{"vocab_size": 4096, "rope_theta": 1020.0, "attn_scale": 0.124, "tie_word_embeddings": false, "extras": ["capped logits"], "init": "normal", "weight_decay": 0.026, "doc_mask": true}
Each number is 200 + 40 x the weight over its row's rms, rounded and kept within 0 to 999. Layers, rows and columns count from 0. The size before them is the row's rms in percent of the matrix's.

# up: layer 8 MLP up, 384x96, rms 0.0878, rows 331-366, columns 0-95
# down: layer 8 MLP down (transposed), 384x96, rms 0.036, rows 331-366, columns 0-95
up331,036,160,143,196,208,197,157,184,179,171,205,255,214,183,148,215,205,215,272,203,143,213,212,247,156,212,160,187,198,142,217,272,185,166,220,260,248,185,275,229,226,226,258,179,205,241,203,229,64,193,146,332,258,178,254,151,195,256,240,209,194,202,214,153,186,187,203,252,236,157,220,196,178,164,222,162,210,198,230,149,195,164,187,193,133,161,163,190,209,282,208,224,246,183,223,214,142
down331,038,231,162,136,117,189,256,130,196,203,181,151,248,174,151,115,185,239,155,221,186,211,220,176,216,267,261,166,159,187,219,227,121,247,128,224,200,224,215,205,138,234,151,248,262,153,208,248,169,158,190,183,208,269,236,160,184,188,186,246,127,198,183,227,247,228,144,157,206,137,242,219,184,191,136,232,177,139,178,263,145,161,241,212,176,214,150,189,252,195,226,162,205,180,217,165,224
up332,097,194,182,179,189,169,229,167,229,213,236,198,240,268,203,175,191,146,166,236,189,242,289,137,125,137,175,245,126,202,148,147,158,149,221,209,192,182,165,200,204,176,178,183,181,257,204,249,179,111,239,236,187,179,205,189,176,222,250,177,195,161,257,152,285,201,199,188,218,216,211,246,235,137,131,182,197,209,192,185,161,198,123,237,267,169,284,193,244,271,178,196,134,273,187,163,180
down332,098,216,238,181,233,219,213,235,188,212,148,173,196,195,164,225,246,243,212,161,238,155,215,169,284,246,227,186,274,102,272,164,218,255,238,174,189,201,171,246,205,176,188,219,160,235,185,218,177,177,137,173,206,273,252,229,176,188,202,281,240,255,213,250,184,225,219,181,274,151,265,225,176,237,263,205,215,197,209,130,247,168,225,199,228,155,190,186,246,244,257,132,213,186,163,313,194
up333,119,224,125,181,230,264,216,203,203,254,134,176,172,231,217,226,191,175,203,194,279,158,277,229,198,259,220,170,263,231,233,187,216,178,202,321,156,246,280,264,248,178,200,173,158,215,177,148,204,182,129,231,233,215,235,195,211,172,229,178,142,203,213,198,227,187,209,165,277,165,167,275,184,194,246,122,153,197,125,187,167,200,223,271,251,194,180,167,203,170,168,186,196,154,159,160,210
down333,126,201,166,209,200,235,159,199,178,166,224,217,180,172,221,184,196,144,211,164,201,236,201,181,126,238,182,165,194,234,181,88,212,301,237,171,196,143,131,115,208,151,186,256,173,164,185,234,180,273,118,204,146,223,105,173,169,176,172,169,227,207,179,218,141,195,188,168,219,272,209,234,263,217,220,159,209,192,269,191,209,162,277,111,183,173,193,205,209,183,143,175,172,198,197,151,156
up334,133,148,197,197,236,228,185,187,205,171,185,161,169,207,156,176,173,180,230,219,229,137,177,224,135,224,217,258,265,191,161,203,208,258,202,275,169,227,225,239,199,263,266,178,190,213,243,153,202,214,255,265,154,210,195,183,197,264,137,192,195,222,211,197,186,117,215,236,173,155,229,289,221,232,290,167,261,217,233,180,157,254,109,209,124,241,124,183,147,184,236,222,247,215,255,234,174
down334,138,277,109,176,188,177,212,202,160,265,225,168,208,208,208,142,206,215,196,228,115,181,199,200,221,212,171,118,136,287,191,148,274,254,170,188,192,213,256,254,201,223,211,163,265,196,266,261,210,128,160,207,155,182,189,202,221,201,137,196,200,191,196,195,163,226,161,220,188,218,266,189,261,237,233,179,178,187,222,212,176,190,203,149,260,161,313,276,231,227,235,149,213,205,187,246,192
up335,034,273,226,150,219,307,182,160,186,143,214,197,253,216,202,202,179,191,207,236,233,237,134,182,214,154,188,128,129,245,228,250,198,245,171,194,265,159,143,250,247,188,235,177,214,143,196,216,267,215,198,246,235,145,177,176,165,226,225,139,108,208,146,178,269,264,193,199,172,167,237,190,154,191,207,189,212,203,188,140,235,236,229,273,187,192,144,230,201,212,165,112,223,180,162,183,244
down335,038,199,230,201,241,142,210,268,214,226,144,188,260,246,232,204,268,290,156,193,216,252,216,193,262,224,220,256,178,229,289,171,139,196,158,201,176,201,233,165,209,252,257,192,191,209,147,201,245,177,193,139,210,234,170,129,256,205,229,234,160,174,234,202,236,230,212,191,263,195,271,263,223,147,250,274,194,240,179,163,219,135,159,237,151,170,159,218,192,192,292,153,202,230,218,209,223
up336,017,160,226,224,247,145,196,210,192,153,292,193,272,246,162,215,234,207,198,178,213,239,254,117,133,204,203,241,167,182,198,227,178,186,214,210,195,239,273,193,229,210,294,223,192,235,173,161,270,198,250,183,281,173,195,215,167,229,224,174,153,204,214,190,220,194,249,243,185,135,144,226,166,257,237,289,164,281,188,231,212,152,185,209,186,212,178,235,161,282,241,108,206,219,219,244,196
down336,019,272,144,211,205,226,246,240,182,167,187,174,222,172,206,168,237,195,253,218,200,157,134,215,230,183,137,176,240,236,279,206,279,190,155,166,234,229,201,262,225,230,276,216,183,140,199,226,173,259,209,283,187,216,181,157,278,246,207,232,232,211,176,225,251,232,156,217,144,215,207,169,166,231,163,109,189,194,176,180,265,209,285,174,230,197,180,193,220,142,192,215,167,282,248,123,230
up337,121,208,200,200,195,218,263,241,161,186,233,165,205,141,277,253,220,201,211,187,228,256,172,263,162,209,203,237,217,209,258,208,235,186,157,257,210,196,246,311,230,176,283,161,211,158,174,202,190,258,166,200,161,233,237,153,160,203,246,220,242,151,191,207,180,184,230,166,101,193,210,194,245,223,125,214,192,214,216,221,330,175,225,176,117,160,151,159,239,185,258,177,220,160,226,187,226
down337,120,198,142,193,166,187,246,101,197,166,136,214,168,199,202,196,177,181,218,309,132,177,250,195,192,209,234,175,204,225,169,113,236,217,194,180,281,294,161,212,169,209,211,239,228,125,115,234,276,127,147,135,259,177,166,151,193,175,210,222,199,187,159,182,234,188,217,235,210,195,171,181,194,203,227,226,269,228,243,166,179,218,220,191,217,273,237,206,201,207,265,229,230,146,189,159,198
up338,107,258,186,256,229,176,242,215,196,167,157,174,179,191,149,181,217,211,227,165,231,129,233,230,205,172,191,165,229,214,194,231,186,271,216,259,151,180,201,109,182,153,247,223,164,207,225,66,240,240,171,204,203,168,199,192,213,214,223,219,263,226,259,223,245,162,224,160,195,223,236,251,241,196,143,136,237,155,211,95,211,232,127,189,231,267,207,248,181,157,205,112,230,209,218,243,183
down338,110,195,88,195,230,147,138,189,190,142,210,228,206,151,216,221,152,213,165,172,262,82,202,173,201,215,200,272,190,188,203,234,247,146,208,228,160,195,173,222,194,182,199,211,185,196,171,137,293,197,137,279,238,177,200,184,232,208,199,190,230,147,193,153,139,207,207,176,244,197,227,198,188,208,174,325,212,213,223,190,221,230,111,178,184,142,245,194,173,205,221,207,124,238,179,212,134
up339,147,150,173,178,220,145,228,238,234,169,227,199,240,173,292,196,194,234,179,138,161,135,187,149,166,249,197,238,165,165,165,245,159,215,203,240,185,225,179,298,292,160,175,240,131,220,193,170,176,188,263,159,252,186,208,193,94,196,162,157,198,281,153,181,178,215,238,213,183,197,125,214,168,277,128,179,173,221,177,159,225,150,222,169,194,220,157,169,180,234,245,200,186,142,199,191,185
down339,153,220,227,175,155,155,213,189,223,161,213,301,228,104,242,169,272,226,135,219,171,216,267,226,206,220,290,224,151,233,175,154,266,125,212,238,207,238,156,249,190,210,281,208,144,155,155,237,187,167,269,219,129,190,118,226,253,186,200,219,187,199,211,175,171,166,173,221,191,216,168,229,158,180,160,161,121,212,175,225,150,221,244,237,181,249,180,254,198,237,197,177,202,195,198,233,175
up340,065,281,239,175,138,197,196,158,138,161,213,191,149,216,205,212,263,240,219,233,145,252,217,200,128,202,199,199,138,155,214,236,226,214,195,260,230,238,211,145,238,161,261,147,187,187,124,180,176,253,220,233,229,159,139,191,180,248,229,143,189,199,178,170,199,219,189,172,181,146,203,134,142,145,129,251,131,215,303,202,181,203,190,161,206,219,283,248,184,267,213,233,196,148,192,208,229
down340,063,235,173,198,246,165,206,224,251,269,304,225,265,177,244,198,266,219,226,196,218,172,148,193,249,154,233,163,181,221,255,242,255,230,141,191,299,186,334,208,131,262,216,235,217,175,180,218,187,198,127,171,156,213,167,161,216,201,174,266,192,198,174,167,242,220,173,176,183,218,247,146,250,228,202,234,207,272,222,195,177,199,221,194,195,205,187,218,161,162,233,156,237,202,151,229,257
up341,080,213,178,183,196,233,224,183,206,235,221,206,258,232,256,179,213,170,232,210,161,205,304,221,123,165,137,201,161,160,178,154,174,112,210,249,205,145,288,132,177,175,266,201,178,237,186,207,158,156,187,205,180,200,187,264,186,209,251,221,208,183,251,197,283,191,201,216,206,182,140,203,183,112,225,246,131,203,174,234,139,191,153,217,224,233,283,237,275,229,209,230,184,197,226,132,151
down341,074,228,173,250,222,172,236,244,204,176,212,195,232,200,192,150,251,200,176,142,170,254,202,230,267,166,242,95,220,97,184,173,202,248,234,247,168,225,230,181,185,200,226,162,153,190,160,227,169,281,144,193,200,226,258,208,202,241,246,229,235,269,250,192,238,230,190,168,200,201,231,229,247,177,205,199,211,134,233,149,156,215,228,198,243,231,254,211,299,210,210,141,280,251,254,203,272
up342,092,267,155,212,210,202,254,173,254,242,200,225,205,169,276,304,153,184,154,275,180,198,214,199,141,200,180,192,267,223,279,165,187,137,200,211,140,226,162,186,154,239,224,151,162,173,195,153,146,193,249,313,176,184,188,148,259,206,221,211,228,204,225,147,177,225,174,148,153,177,167,204,214,199,228,201,147,158,165,150,216,132,200,248,253,171,182,161,134,188,252,172,242,227,175,186,192
down342,101,125,175,251,224,247,165,191,221,182,203,309,237,213,176,250,194,200,197,224,194,221,144,251,226,180,207,176,219,238,230,221,112,234,126,173,183,289,217,227,242,282,235,170,244,199,194,269,228,171,180,239,163,209,230,254,119,192,266,181,150,232,255,229,201,245,245,220,259,143,227,248,209,194,201,222,295,198,145,247,204,163,229,241,200,175,248,233,213,188,176,169,153,212,223,223,220
up343,147,196,143,252,211,200,261,205,252,154,184,110,202,145,254,228,285,194,191,219,207,139,214,141,191,159,157,167,234,183,178,195,237,179,240,227,282,255,209,184,227,219,222,240,194,210,213,184,258,249,283,275,218,157,213,218,173,211,166,173,254,250,202,184,171,198,217,220,213,193,100,168,210,212,128,186,198,232,248,233,245,266,233,241,233,158,201,266,187,246,209,183,258,145,128,236,212
down343,137,202,182,197,133,202,207,132,149,263,219,236,178,171,155,180,200,198,222,143,203,264,227,147,173,214,222,198,145,198,154,125,176,168,153,189,224,151,237,177,254,193,168,151,139,309,197,226,180,228,148,158,228,187,181,239,191,206,194,217,245,180,195,244,200,189,168,235,140,224,198,246,208,184,205,97,223,216,261,246,254,195,253,195,153,108,273,189,202,163,278,285,227,182,201,193,193
up344,016,200,200,144,221,257,207,173,233,170,301,198,265,194,264,232,216,206,213,176,249,133,231,70,204,169,129,186,224,210,160,190,234,244,204,173,204,166,176,170,268,200,168,203,209,202,156,168,309,195,208,199,197,238,253,187,197,197,192,183,162,176,155,168,241,200,225,166,182,165,115,215,208,202,218,165,175,296,218,170,219,150,155,225,163,204,223,190,216,202,231,247,94,138,232,178,191
down344,019,338,110,223,202,154,199,304,227,137,165,185,190,183,249,250,258,186,161,145,177,187,173,227,249,183,197,168,196,186,231,168,247,222,243,195,113,218,208,167,137,177,225,167,207,197,215,236,185,223,239,213,226,236,116,155,275,236,180,203,251,143,245,259,220,218,175,177,228,182,234,200,182,230,211,199,212,171,199,194,149,184,173,121,128,182,216,186,135,194,220,218,256,187,210,198,170
up345,143,186,190,180,179,204,185,234,201,108,272,184,202,247,159,228,172,249,260,286,259,229,144,214,222,196,205,215,199,198,215,271,216,169,251,230,254,228,126,196,187,264,159,143,186,213,188,212,264,233,248,170,219,187,227,250,174,226,179,250,181,200,240,210,233,183,275,174,224,202,237,178,169,194,237,116,218,186,207,191,207,169,244,178,234,203,171,62,246,232,309,184,191,216,214,161,225
down345,160,143,188,204,215,181,252,301,239,148,231,205,122,177,128,148,211,224,184,219,158,151,197,223,207,148,212,164,224,165,146,199,162,173,171,212,315,216,254,166,169,217,204,144,193,129,192,219,203,178,236,167,233,240,217,254,235,214,198,160,252,259,231,179,244,247,203,303,188,225,253,226,175,220,156,168,253,210,193,205,154,183,189,215,265,122,222,169,208,138,214,205,239,170,236,211,259
up346,050,201,155,254,269,272,205,181,221,212,245,178,248,278,161,181,219,227,175,247,178,202,290,205,192,152,154,144,158,232,183,226,126,281,194,105,141,247,219,188,193,143,292,197,225,173,195,189,206,193,184,169,247,184,212,197,194,221,215,147,182,242,187,189,130,235,244,190,189,170,163,209,237,159,208,217,177,244,185,180,246,114,197,243,190,219,219,239,171,212,159,136,114,134,176,227,197
down346,047,219,173,187,261,210,239,239,226,228,198,138,208,232,204,153,261,232,180,186,197,146,200,226,242,198,144,175,192,194,175,285,261,254,153,128,165,229,194,168,166,191,257,138,192,136,158,210,151,203,243,199,256,247,191,153,212,208,170,271,211,146,222,153,197,192,211,184,201,193,228,243,191,149,232,166,195,116,136,233,311,188,269,148,264,198,235,233,190,119,226,164,171,198,230,171,234
up347,099,205,148,213,152,213,192,221,204,213,250,109,162,157,175,292,193,264,106,174,176,241,182,231,145,155,218,238,186,264,185,219,209,171,195,195,226,214,232,195,177,261,251,248,198,256,165,161,195,185,252,190,192,239,170,222,190,260,175,196,190,264,207,128,190,239,252,198,133,217,203,216,175,208,186,210,206,181,276,166,206,161,253,185,165,194,209,96,250,230,237,149,279,112,161,189,184
down347,099,247,131,208,225,253,190,203,214,166,218,189,209,260,230,195,203,214,184,171,197,252,192,216,172,136,152,132,231,250,274,219,161,255,195,193,162,226,225,156,196,259,169,200,243,177,155,144,195,98,241,260,145,243,247,226,135,174,160,217,203,284,176,174,204,274,209,235,149,147,167,180,163,273,187,194,239,231,204,151,207,231,249,159,259,205,204,256,183,169,213,159,171,167,277,148,226
up348,144,276,174,195,226,230,213,165,159,179,239,261,130,252,208,155,233,224,242,199,245,332,182,228,207,270,125,252,234,183,127,204,256,232,197,206,224,222,203,125,185,187,217,265,188,228,219,116,253,270,205,184,190,173,220,247,200,191,205,195,192,164,185,210,192,241,122,196,246,213,184,189,217,182,259,203,156,231,188,156,139,199,191,193,273,216,263,193,240,213,240,182,201,202,293,209,211
down348,157,144,268,227,292,155,266,205,177,217,182,232,223,173,197,155,260,206,186,190,176,216,221,167,210,154,286,172,181,255,299,195,145,177,263,133,213,167,150,201,153,218,192,166,179,195,199,208,162,246,274,196,161,178,170,156,245,161,223,248,181,214,199,169,89,172,199,181,194,167,191,229,163,279,193,182,208,145,250,160,206,216,215,171,165,259,200,208,126,238,153,176,266,218,212,194,170
up349,162,200,176,178,202,192,130,182,173,181,128,203,214,234,209,170,168,231,295,190,221,249,229,229,112,170,173,222,165,199,146,235,214,100,135,287,149,222,250,115,214,190,157,208,196,320,210,171,172,212,185,208,149,242,222,201,243,226,277,195,149,171,215,209,216,222,232,217,133,184,232,187,215,176,170,153,156,230,230,184,213,227,194,179,241,213,255,160,147,188,167,218,188,110,187,173,203
down349,160,218,255,251,201,190,191,236,128,240,206,171,205,229,276,167,178,265,193,149,169,223,166,225,203,172,178,169,155,261,297,211,208,157,267,212,240,190,222,175,198,91,249,273,189,175,229,232,233,181,212,206,192,207,138,250,268,191,232,144,219,144,158,178,266,185,252,139,188,245,231,220,180,270,241,208,188,224,168,245,207,239,188,248,177,260,243,242,243,208,182,216,154,138,181,155,178
up350,013,232,114,193,233,209,170,179,182,237,139,168,200,177,182,218,198,148,181,186,135,187,216,262,194,141,248,188,159,192,257,124,204,176,178,197,149,204,151,260,190,226,152,169,168,158,243,187,196,210,173,228,189,271,200,174,239,260,181,236,257,224,155,246,196,164,145,149,184,243,185,218,275,236,181,151,203,175,173,146,256,291,175,123,168,196,213,149,263,160,142,300,199,215,179,179,203
down350,016,188,352,169,166,119,178,195,184,194,263,216,140,205,210,168,201,179,197,175,269,245,195,186,202,226,241,187,175,206,166,193,131,231,231,230,169,223,187,121,176,145,195,245,204,215,206,197,219,203,209,140,200,203,163,265,146,160,178,174,194,159,152,178,156,208,208,266,254,239,236,182,220,117,217,260,274,196,225,256,97,156,179,231,200,207,252,195,170,224,167,228,189,132,189,212,181
up351,027,212,154,241,253,166,205,124,152,131,266,169,169,220,224,204,217,160,241,211,145,282,257,139,179,213,191,251,188,214,174,224,207,144,191,265,213,172,194,201,168,220,254,206,238,186,96,138,196,213,268,185,251,243,154,149,173,230,222,231,180,200,236,239,162,183,239,164,225,148,174,212,102,160,212,247,214,205,153,216,276,168,230,167,223,222,197,230,177,182,231,155,194,181,204,273,128
down351,029,274,121,192,151,210,230,240,194,163,183,222,224,176,173,181,210,127,133,183,212,184,181,172,228,125,188,195,301,193,217,198,252,204,186,181,287,259,211,197,157,241,185,232,209,179,245,236,187,159,174,210,168,144,288,217,264,204,193,194,233,202,150,194,155,289,188,231,201,239,243,185,199,224,191,124,221,162,245,215,268,229,263,234,171,163,151,198,137,209,125,240,217,263,226,166,214
up352,082,289,145,192,189,209,226,186,151,107,206,250,204,158,227,178,222,214,259,153,91,248,202,206,210,189,209,180,179,224,240,220,167,154,147,177,171,143,225,197,118,203,221,200,128,214,252,168,215,116,190,150,224,211,169,230,169,256,215,233,202,266,225,206,253,196,279,186,191,163,178,230,221,194,187,255,102,177,192,206,127,152,173,117,194,151,226,187,186,151,211,175,213,190,214,159,188
down352,079,198,221,212,169,266,203,208,197,93,202,245,273,154,203,185,191,191,258,210,180,180,287,214,192,161,137,160,215,126,182,219,231,159,133,202,182,125,215,199,156,260,177,143,154,195,171,131,210,192,135,192,182,201,192,240,144,149,214,115,191,139,201,186,197,182,251,208,251,172,195,102,195,208,169,183,149,144,186,198,189,175,219,208,214,256,209,124,255,183,213,201,174,201,232,223,286
up353,138,158,176,151,194,249,204,224,163,86,264,234,298,100,200,226,183,150,163,193,208,253,110,264,139,236,185,236,169,212,205,198,195,222,170,302,204,188,146,250,184,189,207,191,266,202,270,191,200,206,261,190,183,171,240,222,172,215,195,219,218,168,192,181,217,181,159,195,182,143,188,166,224,216,200,178,224,256,147,226,225,218,192,93,224,140,202,209,207,232,175,168,172,161,221,141,202
down353,141,238,219,134,223,96,212,229,214,169,186,177,234,219,132,230,241,229,228,149,238,211,287,238,264,247,258,208,234,201,201,170,229,147,181,128,200,220,174,167,204,168,159,141,139,164,163,212,183,200,142,189,130,203,219,193,293,238,233,227,237,213,188,195,193,217,192,129,219,205,213,180,216,140,153,238,213,191,309,175,205,158,215,185,143,186,232,159,240,189,292,203,188,207,224,135,229
up354,091,220,203,196,196,186,205,196,160,227,224,128,234,214,201,102,196,172,235,176,171,193,172,291,105,243,186,215,113,183,178,205,227,164,219,242,240,174,209,206,191,201,159,201,239,191,202,219,158,160,200,195,234,219,249,118,189,151,205,137,174,183,174,212,157,190,111,190,103,207,201,147,146,172,176,164,208,199,174,199,220,282,135,166,170,169,180,173,173,287,258,199,205,259,210,232,294
down354,091,163,218,251,215,258,274,224,218,196,200,207,195,233,177,215,232,267,155,184,222,184,253,279,188,208,259,209,239,252,207,124,123,239,208,164,183,150,246,151,262,186,217,240,203,272,258,172,159,150,151,200,193,160,180,229,224,221,194,238,185,196,175,175,182,240,246,198,216,164,194,294,230,168,248,262,202,65,201,186,173,171,249,218,226,179,120,159,233,190,187,198,209,202,275,204,197
up355,059,186,172,191,243,178,257,212,219,168,182,142,257,208,181,211,253,221,193,227,217,140,209,222,170,228,163,273,187,116,246,194,191,145,223,202,269,153,148,186,138,134,185,152,214,161,180,135,238,161,144,211,237,144,246,193,218,303,214,218,169,171,234,258,144,157,218,149,230,164,178,168,154,191,224,254,171,226,156,166,217,243,246,236,185,179,226,151,280,287,224,223,166,167,165,204,212
down355,061,184,271,190,206,197,197,222,252,214,131,140,160,210,216,129,238,188,173,191,171,183,219,215,278,168,182,211,214,261,226,205,203,221,126,222,212,194,248,203,184,199,186,264,210,233,291,220,152,238,222,225,103,216,206,158,245,182,192,202,224,156,217,239,152,275,153,185,216,168,188,198,281,184,99,274,252,211,250,246,190,194,270,153,203,212,211,137,200,199,163,196,255,135,229,202,137
up356,020,184,171,212,195,140,246,149,182,155,261,199,186,267,207,122,114,191,219,218,275,193,243,190,275,155,106,208,118,151,247,186,238,193,179,200,266,229,204,237,199,213,230,132,158,208,224,225,195,198,183,224,180,211,236,138,149,208,239,212,125,228,201,165,226,190,187,191,152,206,196,162,201,233,256,181,138,287,130,153,208,234,218,245,180,186,168,200,238,167,206,267,221,181,280,195,198
down356,023,136,209,250,120,222,183,203,186,234,110,216,236,163,217,242,243,202,204,208,218,232,172,164,183,250,269,104,212,268,224,201,164,180,233,191,135,238,261,168,237,212,204,194,173,200,245,206,186,198,175,160,233,171,189,157,247,187,202,239,201,208,224,247,146,277,181,209,206,227,233,150,193,254,237,248,131,212,219,244,136,237,246,106,140,174,148,277,191,201,164,226,286,173,206,204,182
up357,051,152,193,268,201,179,240,198,221,252,157,223,212,163,242,191,218,213,210,182,198,166,184,211,226,212,181,175,169,176,179,201,209,229,217,173,179,198,120,234,225,283,245,148,204,291,168,239,199,242,220,223,212,183,202,136,187,215,253,204,165,236,241,243,225,241,229,143,156,181,207,261,241,273,138,179,170,322,272,230,233,181,210,137,198,186,232,215,281,219,207,190,87,242,220,123,200
down357,054,204,201,177,218,232,129,220,188,190,229,241,172,184,129,263,153,223,222,182,255,235,233,179,245,208,153,186,267,208,219,224,215,220,216,266,121,187,287,207,169,227,153,206,169,182,234,162,183,250,199,201,225,84,209,217,198,277,199,224,245,258,168,239,161,145,222,252,132,149,204,179,212,209,238,232,197,216,177,175,192,159,108,183,154,243,229,225,144,156,280,171,205,236,207,152,261
up358,006,205,211,182,210,208,211,246,171,191,264,217,241,204,264,165,221,209,252,203,251,140,266,198,224,172,125,211,214,237,186,140,219,272,187,141,283,182,160,244,226,184,137,157,265,264,154,185,240,194,187,182,156,282,232,213,231,138,242,143,152,155,172,237,206,231,193,172,221,247,217,231,201,123,213,164,125,286,188,202,220,212,178,186,210,217,213,235,256,184,200,204,122,171,268,162,175
down358,007,266,200,184,191,216,194,259,210,235,139,177,152,211,197,269,224,170,119,161,190,243,174,190,215,199,189,166,198,193,174,211,256,140,288,212,129,190,241,153,133,193,207,175,186,191,206,162,222,238,232,181,235,141,165,160,219,212,154,224,274,212,208,206,233,148,178,190,168,143,200,202,172,256,258,265,204,127,231,178,191,220,213,161,152,206,204,184,140,194,244,207,331,162,141,262,139
up359,017,219,266,225,250,300,224,204,234,145,233,192,269,239,271,261,186,254,192,192,268,230,200,150,177,163,163,180,145,271,171,228,202,224,249,235,225,106,202,209,260,214,191,181,187,210,185,159,289,167,240,182,255,198,165,231,207,172,217,139,133,193,206,171,229,255,244,230,235,178,193,246,162,174,153,190,235,257,209,159,207,173,172,239,242,229,217,266,206,241,204,133,171,183,189,173,262
down359,020,246,174,204,260,189,240,287,181,185,199,149,214,240,228,217,277,252,185,142,188,214,155,207,298,176,208,247,252,202,290,189,208,203,208,186,204,154,228,254,204,237,293,140,217,236,195,161,190,202,183,254,212,228,163,70,232,223,195,215,238,183,247,179,289,192,221,182,210,174,218,265,182,210,209,234,244,196,203,133,222,253,203,203,169,196,185,205,177,187,250,110,198,259,209,197,227
up360,106,209,192,212,180,182,198,229,130,168,202,210,241,133,178,198,133,267,199,177,166,233,166,239,186,175,157,216,197,157,201,232,230,187,141,173,242,214,210,174,201,193,242,148,155,168,217,131,141,164,285,180,287,178,190,147,213,249,192,236,204,235,194,122,172,203,213,209,233,210,202,129,180,211,181,215,191,148,241,161,185,230,239,212,186,152,206,257,233,182,341,175,246,188,305,134,177
down360,102,167,174,237,226,237,218,244,197,209,128,124,240,194,177,163,222,134,215,279,120,254,184,188,228,202,208,118,200,250,154,256,179,209,158,217,243,207,207,140,246,142,158,167,177,172,193,192,221,178,155,245,195,228,173,211,211,141,145,214,151,205,171,220,208,208,208,162,220,184,206,125,226,217,267,290,128,175,138,226,274,133,206,189,267,209,194,217,200,198,241,200,131,141,215,153,225
up361,041,246,173,196,252,190,257,230,184,231,239,216,221,224,182,158,204,228,257,120,193,285,238,161,240,185,182,192,221,173,210,186,160,276,148,155,154,250,182,241,164,213,195,212,255,118,164,160,267,249,201,197,237,182,261,205,188,223,218,155,149,144,210,245,163,165,186,244,168,199,132,235,246,201,206,224,219,283,173,192,230,156,192,187,145,249,176,185,198,209,267,88,135,186,240,250,201
down361,045,221,112,156,212,186,179,233,210,175,161,202,184,132,199,215,268,254,253,210,225,183,156,276,174,155,162,154,175,230,241,175,242,207,198,151,242,234,218,209,184,262,267,234,126,153,183,190,165,230,200,165,246,181,165,241,231,265,192,193,282,150,184,128,224,161,173,227,190,209,261,203,196,188,265,150,170,151,202,211,238,126,283,208,199,219,206,128,208,146,169,260,170,230,156,184,151
up362,107,169,203,197,238,192,272,217,216,148,179,195,241,203,197,167,231,248,274,228,196,193,223,147,147,218,153,199,211,217,170,201,166,212,180,167,239,246,188,185,276,184,249,175,247,157,211,235,237,131,131,169,114,193,220,136,221,263,258,191,219,212,233,171,146,184,259,251,137,135,143,187,161,145,188,165,160,221,148,199,117,175,195,223,182,142,299,261,175,237,190,210,183,145,213,157,191
down362,106,254,205,216,227,138,182,280,172,255,210,247,305,213,218,235,158,194,151,240,233,190,202,287,154,236,132,180,224,194,206,192,226,287,216,135,205,211,273,163,226,190,190,187,167,233,259,264,161,220,211,218,245,176,217,218,243,185,289,193,140,193,225,242,257,265,162,175,214,219,171,176,226,199,181,256,206,212,176,254,212,229,191,200,157,200,269,223,287,210,185,181,209,143,141,154,194
up363,009,272,135,219,220,106,232,226,203,159,229,163,178,173,164,117,208,127,209,201,181,211,235,240,245,168,152,201,210,187,260,133,249,172,179,204,171,213,220,224,130,183,255,143,157,186,288,201,196,229,202,260,201,161,198,171,182,271,199,249,191,238,238,182,215,158,135,192,199,228,161,117,216,209,241,163,187,138,232,137,255,238,206,151,171,133,223,126,238,205,158,213,239,182,182,191,180
down363,012,155,262,208,152,168,193,148,253,246,191,269,194,159,194,204,237,209,223,155,265,181,170,149,162,266,214,155,205,242,182,214,153,200,179,168,133,251,198,177,192,199,136,276,195,185,194,170,209,140,171,184,230,221,219,243,231,135,225,223,137,173,169,233,157,237,190,278,225,249,267,193,239,265,201,271,219,261,210,310,148,161,179,201,213,194,217,243,192,175,146,255,151,168,203,235,162
up364,062,141,266,134,203,206,207,209,168,286,180,170,244,202,271,218,147,181,249,189,193,165,183,218,206,193,153,187,187,136,233,223,200,234,206,227,184,210,191,170,246,266,175,129,249,262,142,237,203,201,187,281,156,278,239,153,225,160,179,183,236,213,176,230,219,179,249,127,163,159,137,144,182,216,142,168,155,273,211,276,214,221,152,210,263,213,200,238,262,187,243,196,136,169,181,211,175
down364,061,209,185,243,203,245,136,275,194,210,271,235,200,205,182,206,231,258,181,191,152,243,237,150,217,119,211,84,212,206,174,212,136,219,221,185,175,146,193,177,187,203,221,188,164,204,214,290,246,247,239,198,153,187,157,229,223,276,161,137,176,256,200,185,179,174,271,238,182,218,155,245,202,194,196,178,200,142,164,223,195,139,188,211,168,202,214,230,132,258,230,246,306,175,151,254,194
up365,025,190,161,219,272,145,171,202,100,182,206,157,141,180,235,203,252,207,218,228,181,173,218,235,160,244,241,237,107,190,249,197,199,225,167,255,204,269,181,282,202,175,213,213,222,212,156,165,260,236,203,202,208,257,179,166,221,213,185,262,169,154,229,252,144,185,159,209,245,181,207,165,203,174,231,194,86,210,99,221,217,265,141,157,212,211,211,177,218,223,199,239,130,238,250,251,189
down365,031,229,287,225,195,209,168,193,185,219,173,197,201,200,176,182,189,93,151,220,245,184,165,212,215,214,216,107,224,239,182,154,259,137,282,168,167,145,177,161,173,155,188,244,231,141,244,194,229,238,224,156,173,173,238,206,192,126,147,191,256,191,84,158,192,192,167,206,182,211,222,147,189,155,192,192,232,135,269,235,206,172,254,241,195,196,235,179,206,239,177,272,244,216,122,176,191
up366,026,218,227,224,219,290,151,227,184,219,184,173,199,175,278,231,196,229,176,200,225,268,205,199,176,185,186,207,167,180,114,213,217,187,222,232,152,214,227,205,253,249,242,169,228,199,155,171,260,270,196,175,193,256,267,173,206,204,190,209,195,174,205,230,185,171,245,172,283,152,184,225,210,254,183,197,168,278,140,224,231,308,123,143,168,275,247,259,182,281,235,210,150,170,225,251,220
down366,029,266,171,184,232,138,227,242,138,192,268,174,155,188,190,132,204,159,167,207,241,165,156,194,278,135,300,136,206,241,220,202,280,186,298,224,207,122,191,245,215,184,241,192,235,223,187,155,217,251,195,134,188,249,155,178,256,200,188,176,253,222,163,201,211,138,173,152,175,155,134,208,254,129,193,191,228,186,217,134,192,223,190,212,209,211,213,230,186,245,224,226,189,227,153,202,246